python train.py --d_model=256 --n_kv_head=1 --norm_place="pre" --rope_base=3340.0 --attn_scale=0.0884 --init="uniform" --warmup_steps=229 --schedule="wsd" --decay_fraction=0.791 --decay_shape="linear" --final_lr_fraction=0.0 --batch_tokens=65536
Each number is 200 + 20 x the weight over its row's rms, rounded and kept within 0 to 999. Layers, rows and columns count from 0. The size before them is the row's rms in percent of the matrix's.

# gate: layer 11 MLP gate, 512x256, rms 0.0901, rows 429-463, columns 128-191
# up: layer 11 MLP up, 512x256, rms 0.0882, rows 429-463, columns 128-191
# down: layer 11 MLP down (transposed), 512x256, rms 0.056, rows 429-463, columns 128-191
gate429,100,215,213,180,218,184,182,187,189,164,198,225,175,191,234,230,173,230,218,206,218,217,209,219,240,195,228,206,209,237,193,220,192,211,186,214,212,217,252,215,205,175,209,209,216,203,229,226,227,186,211,226,196,187,199,195,228,158,196,196,200,186,178,197,155
up429,102,202,198,197,223,175,201,185,197,199,206,197,208,189,180,202,191,197,168,209,179,225,203,163,167,212,187,200,189,195,200,210,241,202,198,162,175,215,235,206,216,201,209,199,209,216,194,182,228,205,225,203,212,168,229,206,197,206,239,184,189,197,193,213,233
down429,101,155,220,199,187,187,183,201,194,213,186,199,205,171,215,172,184,207,157,205,225,210,145,183,213,218,159,214,228,191,204,199,198,233,207,205,189,200,215,187,198,190,196,203,222,186,179,174,221,200,183,176,200,170,221,207,221,189,200,193,215,216,213,228,210
gate430,105,232,207,197,189,200,190,184,207,197,225,204,170,199,181,173,173,225,190,176,218,169,229,201,184,185,251,194,210,212,181,166,185,221,195,230,203,191,224,190,213,209,198,208,197,211,181,225,214,200,195,204,201,181,168,195,190,214,191,238,203,206,213,173,244
up430,102,223,214,221,216,181,210,206,179,212,176,214,230,171,158,186,189,176,167,217,169,212,196,205,229,164,169,201,164,183,189,194,211,220,193,222,175,241,221,170,221,196,224,203,201,209,216,205,210,217,184,184,217,226,221,168,204,193,208,176,205,162,192,192,167
down430,104,244,215,206,231,196,204,155,201,180,180,193,215,198,216,211,200,190,202,173,190,159,202,199,217,208,185,229,153,206,205,180,209,167,214,241,197,241,199,178,207,207,211,216,192,172,203,208,200,186,219,180,167,196,158,206,166,195,208,191,183,182,228,204,223
gate431,111,226,193,230,190,194,193,182,200,169,226,213,171,191,222,204,199,224,204,191,213,180,203,246,241,222,204,191,182,190,214,228,205,226,234,182,207,212,204,174,208,199,200,260,175,229,228,182,192,199,207,209,212,185,209,173,217,198,180,189,228,204,230,203,220
up431,104,164,174,203,232,205,217,176,178,187,198,221,203,208,211,215,174,190,192,210,204,230,177,210,205,186,197,192,202,168,240,226,261,153,207,216,196,215,195,182,236,228,193,234,226,178,207,211,208,203,140,179,206,207,211,235,223,169,202,194,163,199,197,180,243
down431,104,209,202,209,225,228,229,195,181,173,159,217,199,208,197,219,206,203,185,232,194,188,219,194,168,207,183,192,196,217,183,204,208,194,193,203,199,186,184,203,199,215,208,243,201,237,161,200,214,179,188,234,206,189,211,185,168,219,192,236,209,171,193,233,210
gate432,098,192,228,177,190,178,165,220,199,201,167,220,207,174,155,182,222,222,191,197,191,180,200,206,178,228,211,213,205,183,215,193,188,187,190,214,219,240,176,215,173,173,201,214,214,207,188,212,186,212,188,155,256,210,226,172,167,210,192,191,200,187,199,223,220
up432,100,216,220,245,219,228,193,214,216,213,196,242,199,196,207,217,205,196,152,187,200,183,177,211,196,194,237,185,176,176,192,182,172,221,170,206,217,149,210,204,204,181,198,162,229,195,214,186,193,222,216,203,187,209,183,192,195,177,178,176,177,200,180,191,235
down432,098,190,182,205,191,188,195,191,211,225,210,152,210,213,202,218,186,204,228,205,218,235,200,196,179,191,216,201,210,184,213,177,205,234,181,178,175,177,179,218,177,214,202,164,187,173,205,178,200,190,198,223,173,216,202,173,190,208,174,205,192,188,197,199,212
gate433,106,188,187,179,193,179,217,182,209,130,190,183,180,224,179,230,206,200,210,194,221,213,207,196,193,219,219,186,193,227,170,223,212,222,221,210,174,224,194,173,160,216,245,208,164,166,223,160,226,221,194,207,163,169,201,219,203,237,193,225,192,202,192,196,204
up433,106,187,183,213,210,192,213,211,180,172,194,194,191,184,249,207,207,202,190,205,157,211,222,200,185,221,180,177,208,228,177,177,201,175,193,162,214,145,197,227,183,194,195,187,166,193,230,232,194,219,198,222,191,200,226,210,174,227,205,222,165,219,200,225,209
down433,106,186,204,195,222,209,200,199,226,182,201,186,200,207,221,216,197,207,186,196,191,221,182,169,221,209,188,211,222,202,219,210,216,213,209,202,242,200,199,211,197,200,162,194,158,173,166,218,225,200,224,216,192,205,235,196,221,218,200,220,192,197,196,195,195
gate434,086,228,198,210,203,200,217,181,194,194,199,208,176,209,200,203,230,194,151,176,215,214,186,214,173,199,226,201,179,215,204,201,205,203,185,184,199,239,201,177,208,172,201,228,199,210,191,202,205,184,213,181,177,179,222,205,199,191,250,185,163,153,231,204,202
up434,096,226,185,238,188,163,219,187,191,215,202,200,192,175,198,188,179,182,229,167,200,193,194,191,210,197,201,228,203,210,194,215,195,167,189,223,163,194,195,199,197,212,208,200,175,197,191,234,194,224,163,182,170,185,223,210,198,206,172,176,242,222,224,156,221
down434,094,190,179,207,200,229,226,211,201,192,212,197,217,211,222,228,188,198,234,228,179,195,202,203,193,203,200,216,216,186,180,173,176,221,221,202,178,188,205,191,201,187,214,207,225,168,199,226,199,192,175,204,183,201,186,224,186,155,212,220,199,224,175,175,164
gate435,108,167,179,184,222,216,183,187,209,238,181,244,199,190,213,175,198,255,172,185,242,206,219,191,170,236,211,184,198,190,189,196,204,220,209,220,216,193,190,195,219,195,215,195,179,219,218,204,176,221,190,181,200,201,205,198,202,179,200,236,181,193,207,187,187
up435,106,228,189,200,215,202,219,204,189,140,198,199,202,211,203,224,190,181,245,220,190,209,216,193,256,198,197,190,222,221,168,238,172,228,183,175,201,195,194,186,173,197,225,199,197,165,243,185,184,207,193,190,183,171,156,219,197,225,199,208,198,235,196,209,191
down435,104,203,245,219,179,172,191,193,180,159,212,178,209,212,196,203,219,214,191,190,219,232,183,188,173,188,172,240,188,237,200,202,212,183,177,195,185,201,194,206,145,218,194,203,228,201,211,206,227,181,215,161,196,174,223,192,215,190,205,192,214,237,208,211,221
gate436,110,182,221,199,205,201,169,164,185,257,205,201,202,174,191,187,220,231,206,206,215,180,174,206,223,189,211,187,246,205,230,183,213,224,191,236,191,213,175,202,202,202,213,216,188,168,200,171,232,191,210,211,232,220,198,223,207,187,209,207,215,194,184,192,171
up436,105,196,184,173,155,195,196,187,202,193,177,225,190,205,216,204,181,196,186,188,208,215,193,204,200,241,198,209,187,160,188,223,196,201,181,212,194,183,161,207,175,161,198,215,174,227,210,196,169,240,200,210,177,189,223,198,185,187,158,195,167,187,227,245,216
down436,106,165,212,217,215,212,143,196,167,214,168,161,187,171,166,201,207,218,201,259,249,225,197,211,210,169,184,206,224,192,189,207,203,204,196,202,187,171,198,206,190,200,200,209,184,188,231,210,203,183,225,206,194,207,178,174,171,201,195,211,180,188,167,207,205
gate437,083,218,222,159,177,208,192,209,200,235,188,230,170,217,178,219,198,234,190,221,189,222,190,205,192,182,159,189,189,184,223,209,181,172,207,256,214,175,199,207,216,177,200,218,218,202,199,159,201,200,225,210,222,232,187,220,206,201,206,210,186,209,207,220,204
up437,091,172,219,192,253,254,198,184,204,228,219,202,232,213,217,206,199,214,182,197,187,182,198,194,200,214,200,234,218,199,228,221,182,195,205,170,184,218,177,167,214,209,175,229,192,216,193,190,172,226,191,190,204,173,218,217,183,223,217,184,204,210,174,207,201
down437,091,182,206,200,202,189,210,213,187,210,216,201,188,201,215,174,210,178,169,195,184,173,185,220,220,211,204,179,212,171,202,201,213,212,214,199,205,162,181,202,217,228,212,205,197,191,190,173,201,190,238,216,209,218,227,222,235,199,243,216,191,219,210,219,210
gate438,098,177,202,167,228,208,160,219,210,199,219,214,162,207,201,228,198,205,170,200,211,210,238,217,201,210,176,200,214,200,197,187,211,231,182,219,219,171,234,177,197,198,217,225,179,206,224,200,210,177,226,198,204,200,217,210,192,226,224,233,184,198,199,171,174
up438,100,204,210,219,188,188,237,215,219,197,212,184,209,184,170,187,220,232,218,198,174,195,197,188,167,197,196,196,161,233,256,175,210,218,224,180,193,231,195,209,176,215,193,202,221,176,205,237,217,221,211,233,188,185,237,209,228,190,180,177,233,228,176,195,218
down438,101,179,195,211,205,169,214,197,214,203,201,181,193,212,221,197,212,172,201,200,206,196,180,198,236,206,210,219,222,190,214,182,182,198,243,221,169,215,242,201,226,179,189,181,216,222,195,177,231,214,206,159,183,184,192,228,194,203,233,219,231,208,206,205,167
gate439,091,181,233,206,204,209,241,141,208,206,211,224,194,168,227,193,236,199,173,202,199,201,227,227,211,190,212,209,202,201,209,193,191,240,252,207,200,196,195,206,219,207,197,199,179,242,203,217,166,190,197,198,209,225,211,190,193,216,188,220,217,206,229,203,190
up439,090,169,204,226,153,206,204,181,192,208,203,206,212,237,195,190,210,205,184,184,181,213,172,179,174,229,218,201,230,214,219,211,210,248,224,194,207,223,207,217,145,236,198,162,209,151,181,255,163,211,205,198,159,182,209,196,204,198,186,174,196,189,237,194,235
down439,093,244,217,199,188,184,191,207,216,174,197,164,223,211,213,206,192,221,228,205,192,185,171,148,232,191,198,199,171,227,203,239,202,221,150,204,190,182,175,205,203,186,156,200,219,178,156,221,179,211,184,180,200,206,189,225,202,186,222,177,212,189,184,173,186
gate440,102,191,197,198,159,196,208,215,223,203,231,223,165,213,205,198,197,214,189,212,183,220,199,199,210,236,225,203,205,246,204,203,223,190,189,217,220,211,184,177,181,199,209,225,198,206,212,228,205,176,200,207,195,178,207,197,186,164,204,173,228,245,239,170,193
up440,103,178,180,200,245,164,186,184,190,210,178,190,185,225,245,189,176,217,169,194,214,207,206,202,194,179,165,198,160,183,220,226,226,187,210,216,179,195,192,182,177,236,179,234,186,182,191,207,203,211,240,185,162,166,193,197,221,197,206,189,187,187,184,205,176
down440,107,172,220,234,237,176,205,175,206,213,180,191,195,227,213,198,243,173,226,215,213,212,214,214,177,199,190,213,191,168,202,169,172,183,222,194,184,184,178,207,211,196,154,197,201,170,228,198,190,181,167,209,173,216,198,182,197,210,242,205,188,188,216,174,219
gate441,077,165,176,188,182,201,189,199,226,188,233,223,182,255,213,221,193,202,191,201,208,180,214,177,200,221,189,192,237,227,220,191,189,176,235,194,203,204,200,199,199,203,208,231,194,196,220,186,195,176,209,208,188,191,237,219,162,183,207,193,179,197,187,201,190
up441,082,208,244,201,187,231,162,194,187,219,213,155,175,173,173,206,241,208,160,196,235,192,214,231,179,207,195,219,156,232,196,210,225,245,192,206,173,240,183,203,223,197,224,195,191,208,195,219,242,190,225,202,188,176,173,187,202,173,225,223,203,199,210,177,182
down441,080,181,205,194,202,199,180,201,202,209,227,180,188,199,206,186,209,219,192,228,216,146,225,203,192,180,218,233,215,213,211,178,222,191,202,214,209,220,184,179,197,219,204,197,216,225,190,225,202,197,205,192,202,174,158,194,185,172,216,189,197,191,192,191,161
gate442,092,185,211,218,151,196,210,184,200,189,181,202,205,242,198,210,199,225,205,178,160,217,259,236,205,155,180,166,151,211,200,174,218,176,193,210,193,176,210,198,209,200,183,180,205,232,189,224,193,180,167,183,187,197,213,178,204,203,191,194,150,228,190,219,190
up442,097,184,245,241,227,201,184,218,227,182,181,197,210,201,198,193,216,178,232,176,209,228,178,195,185,172,237,200,208,200,212,221,213,204,234,186,224,182,198,186,190,205,227,214,207,161,186,197,217,213,212,189,217,199,195,179,187,217,185,196,189,192,216,191,200
down442,099,192,206,214,210,193,204,174,219,191,185,207,174,234,197,196,197,194,204,206,194,168,194,178,214,186,158,187,168,179,205,189,198,192,228,196,148,199,186,205,227,212,204,203,203,153,177,168,223,194,208,232,189,210,209,239,205,200,163,217,209,207,195,183,232
gate443,112,191,227,223,192,202,184,180,206,182,230,214,188,220,209,222,228,209,198,186,206,221,169,186,187,218,201,237,212,225,200,211,240,216,209,212,225,209,209,222,213,210,209,217,229,222,233,201,200,188,197,187,222,238,177,165,202,184,195,200,182,185,203,189,192
up443,105,223,183,207,175,189,188,171,203,174,217,183,218,173,144,184,234,201,204,193,196,223,192,178,233,226,228,203,176,194,167,210,195,176,189,183,173,214,171,185,211,203,167,181,192,208,213,195,205,199,162,181,196,182,180,202,213,197,193,214,197,190,201,199,199
down443,109,178,160,196,196,204,184,169,166,184,194,219,171,209,219,226,214,237,197,195,175,181,194,172,183,214,181,169,192,186,241,184,211,163,203,192,194,220,180,212,227,200,180,195,192,146,207,180,172,226,191,173,172,195,166,215,206,206,200,173,194,182,186,180,198
gate444,103,216,206,187,216,182,191,214,188,166,177,167,207,193,187,201,176,226,194,195,227,228,210,195,179,184,198,199,165,187,200,197,208,161,186,163,200,217,226,177,195,184,228,209,221,200,201,201,217,186,199,218,178,186,192,223,186,182,227,216,163,207,224,167,216
up444,099,199,190,197,204,193,207,243,212,190,197,186,183,221,194,179,171,201,191,214,189,192,204,211,180,207,218,199,200,232,211,229,191,175,226,213,204,205,167,241,190,202,202,210,199,222,197,176,218,194,222,188,207,239,243,159,175,185,203,181,189,207,175,230,156
down444,102,177,154,195,216,213,204,235,195,197,141,184,193,163,171,194,192,181,200,229,174,219,203,232,179,186,232,225,205,211,198,230,203,174,214,206,213,195,225,162,202,180,209,229,208,198,174,196,235,205,200,211,223,210,200,199,160,220,185,188,203,168,198,189,169
gate445,097,200,224,200,180,201,239,176,222,217,229,188,171,201,217,185,205,187,180,175,189,175,195,204,225,241,180,204,186,197,245,200,185,231,209,206,205,198,193,197,176,211,232,173,209,192,215,199,165,225,204,174,181,194,221,219,199,181,188,179,205,219,238,218,177
up445,097,207,211,265,213,216,178,184,205,236,173,202,160,195,197,219,209,169,229,198,207,227,200,181,194,199,217,204,214,179,189,210,215,227,201,172,202,224,175,164,203,182,212,193,196,238,175,198,205,217,186,203,200,245,178,213,215,203,203,238,198,196,224,175,227
down445,100,193,195,236,183,228,188,212,227,217,201,189,229,212,206,200,193,217,215,200,193,209,163,197,182,229,210,184,216,229,193,157,179,206,204,188,189,173,200,200,177,208,202,228,202,206,158,207,178,177,195,200,194,226,204,202,204,168,180,251,178,171,175,191,172
gate446,088,163,215,230,209,175,203,175,196,188,209,210,186,232,198,187,226,185,208,181,210,203,182,225,216,222,205,194,177,237,223,194,202,213,220,211,177,225,207,171,211,214,234,213,179,220,205,194,216,173,233,200,215,179,210,217,183,183,175,187,185,210,195,196,194
up446,089,204,227,185,187,220,197,183,212,235,229,185,202,200,199,223,207,199,205,236,210,170,194,184,208,218,184,214,235,202,206,232,194,204,173,188,216,187,176,200,172,150,218,205,198,210,237,207,169,187,194,223,207,193,202,206,208,160,217,196,179,190,188,192,206
down446,093,206,192,179,190,236,219,182,197,219,208,189,193,163,215,202,184,207,210,216,226,178,161,220,194,198,212,198,203,183,254,193,201,218,189,207,213,191,211,188,188,215,210,202,195,231,217,195,152,217,197,238,179,187,222,232,228,216,213,193,195,183,190,198,179
gate447,114,197,206,182,215,183,203,182,209,188,217,174,150,179,168,189,204,180,232,193,212,185,210,206,226,215,207,196,236,226,205,207,215,225,228,228,193,182,216,198,197,184,193,207,224,195,215,209,200,170,235,203,199,178,161,199,168,192,229,214,201,176,213,177,178
up447,108,184,194,183,234,196,211,198,182,219,209,205,204,169,222,203,195,188,182,230,161,189,139,213,169,220,179,203,178,197,197,213,212,207,189,220,154,184,208,211,199,227,194,169,194,169,160,225,193,200,181,216,200,207,186,231,183,189,192,199,186,203,189,168,226
down447,107,237,191,182,222,193,181,221,191,193,220,205,187,235,224,197,228,222,196,223,241,207,197,207,210,158,253,187,161,206,215,184,172,202,185,172,168,189,190,189,188,209,153,196,219,201,195,190,193,186,198,182,186,191,164,210,218,224,227,193,165,198,222,185,213
gate448,108,164,210,188,201,171,187,227,188,222,216,196,216,197,206,184,229,215,185,190,208,168,185,196,172,202,200,222,219,198,192,195,203,180,220,201,179,194,220,207,178,203,211,221,208,216,156,201,163,201,181,215,208,202,221,190,181,178,218,230,202,188,188,208,195
up448,105,172,155,214,197,180,180,193,238,186,183,212,196,214,218,244,194,241,201,193,220,212,168,211,231,206,233,194,202,197,194,221,220,221,219,196,256,195,159,248,189,206,217,211,233,238,230,199,215,200,184,199,164,179,171,231,184,218,193,225,232,167,211,193,159
down448,107,171,209,173,229,198,251,239,208,183,182,198,242,218,189,182,222,197,196,211,182,203,213,216,226,227,208,171,187,192,186,192,192,195,203,184,225,198,170,209,204,201,212,193,207,190,194,184,191,226,187,198,228,170,192,199,193,176,211,182,162,191,198,229,192
gate449,091,217,219,174,223,215,177,221,227,210,226,187,176,216,200,199,188,216,183,172,200,202,193,239,188,235,206,247,183,189,182,228,193,204,202,228,203,221,203,197,202,198,213,186,199,214,210,152,168,202,202,215,235,253,206,220,209,208,230,201,198,223,181,168,178
up449,093,235,195,201,190,216,200,185,204,204,203,200,222,172,237,180,191,200,193,194,223,194,245,204,232,172,220,164,200,228,226,179,188,236,181,189,205,229,207,237,192,179,178,209,207,153,226,196,203,182,220,231,181,199,197,149,222,180,219,178,183,150,202,203,218
down449,096,175,185,198,194,188,235,215,196,192,214,189,204,196,202,204,201,189,215,176,208,131,200,215,209,215,172,181,198,224,212,222,171,205,189,214,189,188,158,209,201,224,208,207,204,179,176,181,187,210,190,176,187,195,227,208,245,186,196,207,211,202,206,196,189
gate450,116,179,194,216,223,192,186,204,203,237,222,224,174,200,229,225,188,176,166,207,259,167,187,231,199,217,210,203,210,206,229,198,188,202,241,199,207,213,211,187,202,209,224,227,218,200,208,188,223,161,193,227,232,219,244,195,211,178,219,205,182,196,206,228,175
up450,110,201,230,175,209,204,201,188,187,206,166,210,228,193,202,181,196,198,179,189,241,211,174,231,183,162,190,223,182,212,212,154,211,176,181,179,185,183,202,228,238,193,213,189,208,191,201,212,170,205,192,206,193,197,186,214,202,211,197,183,190,178,182,184,217
down450,113,160,189,205,198,202,191,237,189,234,223,222,208,175,192,235,189,234,208,200,149,191,222,237,201,195,210,189,203,178,211,189,209,211,201,179,203,199,222,195,200,184,242,179,234,185,214,176,186,166,197,187,211,191,190,200,193,198,215,203,209,196,183,217,221
gate451,093,203,205,163,181,224,196,215,230,183,209,178,212,237,196,190,182,190,190,183,209,233,186,192,207,200,202,209,211,182,183,200,235,192,206,190,199,199,179,201,173,211,195,227,194,191,216,227,213,172,175,184,168,197,188,240,182,218,197,212,208,185,196,228,183
up451,093,175,216,236,165,161,172,229,222,205,178,196,171,205,213,214,198,199,210,210,184,185,210,201,200,202,212,172,202,191,233,195,213,164,158,172,185,211,187,190,197,187,219,173,201,201,170,195,155,216,162,170,209,194,204,205,195,201,169,209,161,204,188,205,183
down451,093,198,188,199,182,207,234,235,209,193,197,203,215,226,231,216,196,205,220,198,190,179,212,216,219,186,213,188,254,194,207,182,222,189,184,223,198,196,219,232,136,210,218,185,169,207,236,158,212,193,204,186,210,225,227,187,204,175,193,214,201,199,199,220,218
gate452,107,211,224,186,166,177,190,217,198,202,203,197,217,228,192,209,200,191,205,220,227,178,221,229,198,217,184,168,181,207,213,209,188,245,180,236,180,236,225,207,186,197,218,213,178,188,233,185,204,169,201,201,186,165,192,210,215,186,231,184,182,185,195,194,195
up452,104,190,186,220,198,188,194,191,193,171,223,196,183,211,200,194,199,251,197,200,197,229,218,211,213,231,221,211,201,222,232,182,179,191,236,247,192,208,214,229,212,231,220,198,211,216,234,180,199,175,209,205,192,194,205,186,196,184,222,199,214,190,220,171,193
down452,100,216,210,207,202,196,215,204,173,180,216,184,240,208,219,161,193,159,216,213,197,192,223,232,216,231,197,218,208,188,190,242,211,214,195,206,228,188,211,218,193,204,212,196,218,215,208,195,205,180,190,187,231,198,209,203,192,178,205,202,185,194,214,174,206
gate453,116,179,188,226,220,208,183,210,202,187,223,201,199,186,190,177,205,183,170,224,190,209,198,185,208,246,217,170,214,235,191,204,179,229,191,189,171,174,206,196,217,201,176,215,204,205,185,215,175,165,212,195,182,206,195,179,203,181,162,215,188,191,234,189,228
up453,109,222,194,195,190,153,204,192,180,176,182,193,190,213,180,178,186,230,191,194,195,197,190,183,218,202,192,226,196,191,198,232,166,197,190,184,210,217,220,175,175,207,195,208,184,214,200,206,207,196,192,214,191,212,223,182,191,213,208,227,244,205,212,261,208
down453,110,184,186,246,181,225,184,233,199,182,163,221,234,231,204,190,206,228,200,244,209,222,209,203,223,225,233,231,187,194,216,197,156,180,142,171,206,210,207,163,216,179,220,202,232,183,198,183,198,223,218,192,195,210,176,267,168,172,208,210,230,180,198,190,200
gate454,091,197,215,201,190,184,185,194,180,200,227,222,193,230,215,204,182,183,219,183,191,211,186,195,224,222,207,217,208,217,205,189,183,176,205,182,171,211,212,170,207,217,211,208,205,218,194,224,200,173,166,201,189,218,156,210,215,187,225,218,228,201,201,239,209
up454,095,185,214,199,200,219,222,213,195,166,262,172,179,212,196,190,174,232,223,195,200,186,235,207,180,244,209,262,191,206,194,198,210,195,219,200,203,226,157,238,215,178,202,193,190,208,173,219,199,197,207,224,170,185,180,259,183,204,169,192,217,192,204,172,210
down454,100,212,202,187,215,203,231,218,190,254,176,219,197,207,194,213,178,207,188,202,219,189,211,176,217,185,227,221,211,204,205,236,193,197,198,233,192,251,177,198,216,202,186,188,180,193,180,214,174,188,201,211,181,199,212,219,187,230,180,194,199,212,190,236,216
gate455,112,219,222,175,204,185,210,219,210,206,224,186,193,193,226,173,188,211,207,189,218,208,180,200,193,218,205,187,192,189,245,229,193,213,228,199,191,190,187,205,228,177,212,223,182,215,173,229,189,162,162,218,188,181,202,234,172,183,193,172,150,202,188,189,178
up455,108,177,200,194,214,181,169,182,231,200,159,222,185,199,175,171,200,186,211,180,205,249,187,200,167,196,196,221,199,190,222,167,183,199,190,196,235,205,215,183,175,199,193,219,209,195,188,167,196,215,222,218,197,210,222,189,197,216,224,180,182,215,217,215,169
down455,107,157,194,176,214,221,204,221,222,247,197,213,180,191,174,193,187,198,211,224,227,207,213,176,223,193,198,214,207,179,197,204,208,187,204,192,182,203,206,204,212,200,188,208,175,183,164,202,187,213,233,192,203,176,215,178,191,217,191,188,219,213,177,200,217
gate456,095,196,240,183,233,188,173,191,189,175,230,191,196,194,202,195,211,183,200,206,213,225,218,222,228,204,166,200,172,222,226,192,202,161,195,241,228,202,188,231,219,187,213,215,210,216,231,213,219,201,218,215,198,206,200,231,203,208,177,196,188,223,189,209,211
up456,096,224,207,220,175,205,195,196,215,188,172,187,174,255,206,188,225,198,242,222,198,169,201,219,235,213,208,154,178,249,148,158,219,191,169,223,181,179,202,198,204,211,173,239,182,161,210,195,223,201,192,190,202,193,228,191,173,211,195,203,218,222,221,200,206
down456,094,183,188,181,203,215,211,199,212,232,189,222,209,231,187,209,229,214,185,189,213,159,196,181,189,203,226,185,187,179,178,187,213,197,185,176,204,230,203,230,198,197,209,206,198,205,161,183,163,232,198,206,209,161,214,186,204,202,194,222,229,210,203,184,166
gate457,103,176,205,187,219,185,217,213,206,215,193,192,160,231,212,167,178,139,184,183,201,191,186,228,210,205,207,231,163,204,203,185,197,188,190,178,182,172,213,177,224,213,232,202,221,210,205,208,206,188,233,195,202,206,225,195,204,177,161,183,189,212,232,198,188
up457,102,203,176,241,205,244,192,234,215,196,176,179,186,203,206,209,188,187,228,219,199,189,214,204,210,219,234,208,207,168,209,196,243,229,236,231,196,189,198,188,221,203,211,222,191,213,196,207,201,208,185,183,180,234,184,152,205,191,196,187,177,192,172,207,214
down457,104,226,200,215,202,204,195,215,195,189,184,209,218,217,220,204,170,204,178,185,236,166,199,218,225,217,183,200,173,211,211,200,217,219,221,186,207,203,198,178,196,201,213,187,162,173,235,238,188,190,185,209,218,224,215,176,205,176,190,185,193,170,218,190,164
gate458,095,167,225,193,190,203,231,201,228,222,199,210,198,228,170,203,212,209,217,192,168,217,232,201,237,203,224,193,217,201,215,153,199,209,184,210,239,205,214,190,208,201,223,214,198,189,208,176,188,193,250,236,190,205,163,233,195,199,201,191,223,241,220,196,212
up458,100,222,235,176,203,159,175,232,209,225,209,196,209,217,209,209,202,171,216,217,195,235,179,207,161,203,204,218,183,197,194,193,198,199,201,178,218,221,184,208,247,203,196,211,209,224,214,223,211,200,195,194,217,187,201,192,210,238,171,213,204,222,205,211,191
down458,101,185,201,191,209,219,176,206,231,189,204,191,187,217,214,181,238,208,198,243,210,207,198,210,200,158,190,208,182,186,194,188,203,221,218,184,153,217,216,153,178,208,209,205,219,194,200,198,182,229,198,216,166,181,223,231,255,237,187,228,213,224,195,205,203
gate459,109,165,215,208,195,212,216,206,224,198,178,203,198,229,195,204,222,224,180,206,192,178,170,183,183,204,176,213,178,187,172,219,238,208,237,218,183,218,196,173,183,218,209,188,228,171,172,195,178,228,203,177,177,191,218,192,180,166,195,169,193,177,183,194,208
up459,102,200,199,206,225,174,202,208,199,225,201,214,208,249,170,194,201,202,176,231,215,221,210,215,197,189,188,172,182,203,201,230,165,202,212,138,201,173,197,163,239,171,223,182,206,162,189,170,203,198,207,208,184,219,195,204,175,219,209,225,247,196,193,216,214
down459,102,186,220,193,233,207,182,183,221,220,190,204,191,194,175,188,229,192,206,228,208,208,215,200,172,241,212,186,209,177,182,189,176,217,242,191,150,184,188,213,226,211,164,225,185,215,216,183,190,198,211,205,183,210,209,209,203,213,225,180,184,208,214,202,184
gate460,113,183,197,173,195,221,187,217,215,240,184,190,196,191,226,208,160,206,190,224,203,204,201,214,160,207,194,188,199,233,179,174,199,200,193,199,182,200,223,198,224,216,212,180,219,189,218,193,203,192,249,207,209,198,215,165,218,193,209,196,189,205,209,174,188
up460,104,190,188,176,238,178,188,156,182,192,231,196,212,209,226,204,230,239,182,239,218,185,221,220,180,211,191,199,188,215,213,188,200,192,214,178,167,198,175,197,207,181,175,167,182,171,194,180,177,235,219,161,169,207,171,188,190,218,239,219,213,228,223,204,192
down460,107,207,222,189,182,225,183,179,183,222,210,205,195,201,165,201,258,199,218,222,222,179,177,203,226,229,174,223,219,199,219,205,196,181,187,239,173,224,136,236,220,206,165,205,202,188,193,189,199,227,225,180,208,224,154,177,206,204,208,199,187,225,219,170,173
gate461,103,207,196,240,229,223,208,190,219,220,186,224,209,191,197,192,187,217,206,187,193,225,192,186,197,206,210,213,208,273,231,223,193,220,193,205,203,186,240,179,185,176,221,176,231,199,182,194,206,190,208,199,206,200,225,151,209,171,223,185,207,209,185,211,214
up461,104,201,229,177,189,231,167,189,200,206,168,190,196,209,190,185,176,215,217,198,183,216,211,211,159,172,234,182,175,215,191,186,232,197,184,212,158,198,187,210,176,201,178,188,202,187,221,210,201,198,166,193,212,211,213,180,218,195,198,195,237,190,180,208,203
down461,101,171,196,194,197,194,176,241,239,219,213,185,184,195,199,198,223,182,234,235,213,171,203,185,172,202,211,182,194,197,224,159,210,219,226,214,183,193,213,194,198,206,217,260,264,204,197,176,247,207,180,203,202,214,229,234,229,197,171,242,210,217,202,196,223
gate462,105,207,199,221,243,195,176,164,203,204,219,201,217,174,190,225,216,205,192,171,171,231,169,222,181,263,212,200,210,208,186,217,204,198,199,212,189,197,211,232,213,181,178,192,178,226,223,201,209,192,165,214,197,187,184,180,229,181,228,189,188,226,213,139,179
up462,100,217,173,216,181,240,212,162,173,195,188,241,212,151,221,214,192,210,219,184,200,197,228,223,217,200,216,193,186,209,206,184,182,193,170,224,212,220,225,246,204,224,167,172,230,205,185,188,226,192,202,211,217,197,192,198,203,213,193,200,207,208,204,145,181
down462,100,184,157,173,188,234,210,224,199,230,208,235,180,236,207,161,205,210,175,217,175,211,192,193,217,168,186,174,211,176,236,205,187,215,232,238,230,224,203,216,212,164,201,201,195,225,216,168,206,208,204,183,217,192,202,204,186,207,191,189,165,207,190,217,205
gate463,097,177,195,214,165,205,155,149,219,221,234,243,218,200,210,214,201,201,141,183,193,184,189,187,181,212,210,220,179,197,206,217,197,208,190,229,176,231,215,173,231,203,202,186,206,235,189,179,208,189,215,236,205,218,184,173,162,214,193,206,206,199,201,177,190
up463,103,219,213,206,172,206,184,198,179,226,202,194,177,207,204,221,244,197,197,186,195,188,256,157,196,202,180,194,197,190,162,220,212,192,176,211,172,174,205,171,195,219,223,223,199,204,184,206,201,217,234,218,204,186,204,164,174,240,193,192,199,217,207,195,239
down463,102,201,211,197,197,186,178,188,217,187,201,166,219,206,236,213,181,202,240,174,197,180,214,189,230,165,172,205,198,200,190,247,240,206,183,193,230,194,188,203,214,194,209,183,161,226,200,222,206,199,226,205,220,234,212,179,212,203,205,183,179,180,184,188,239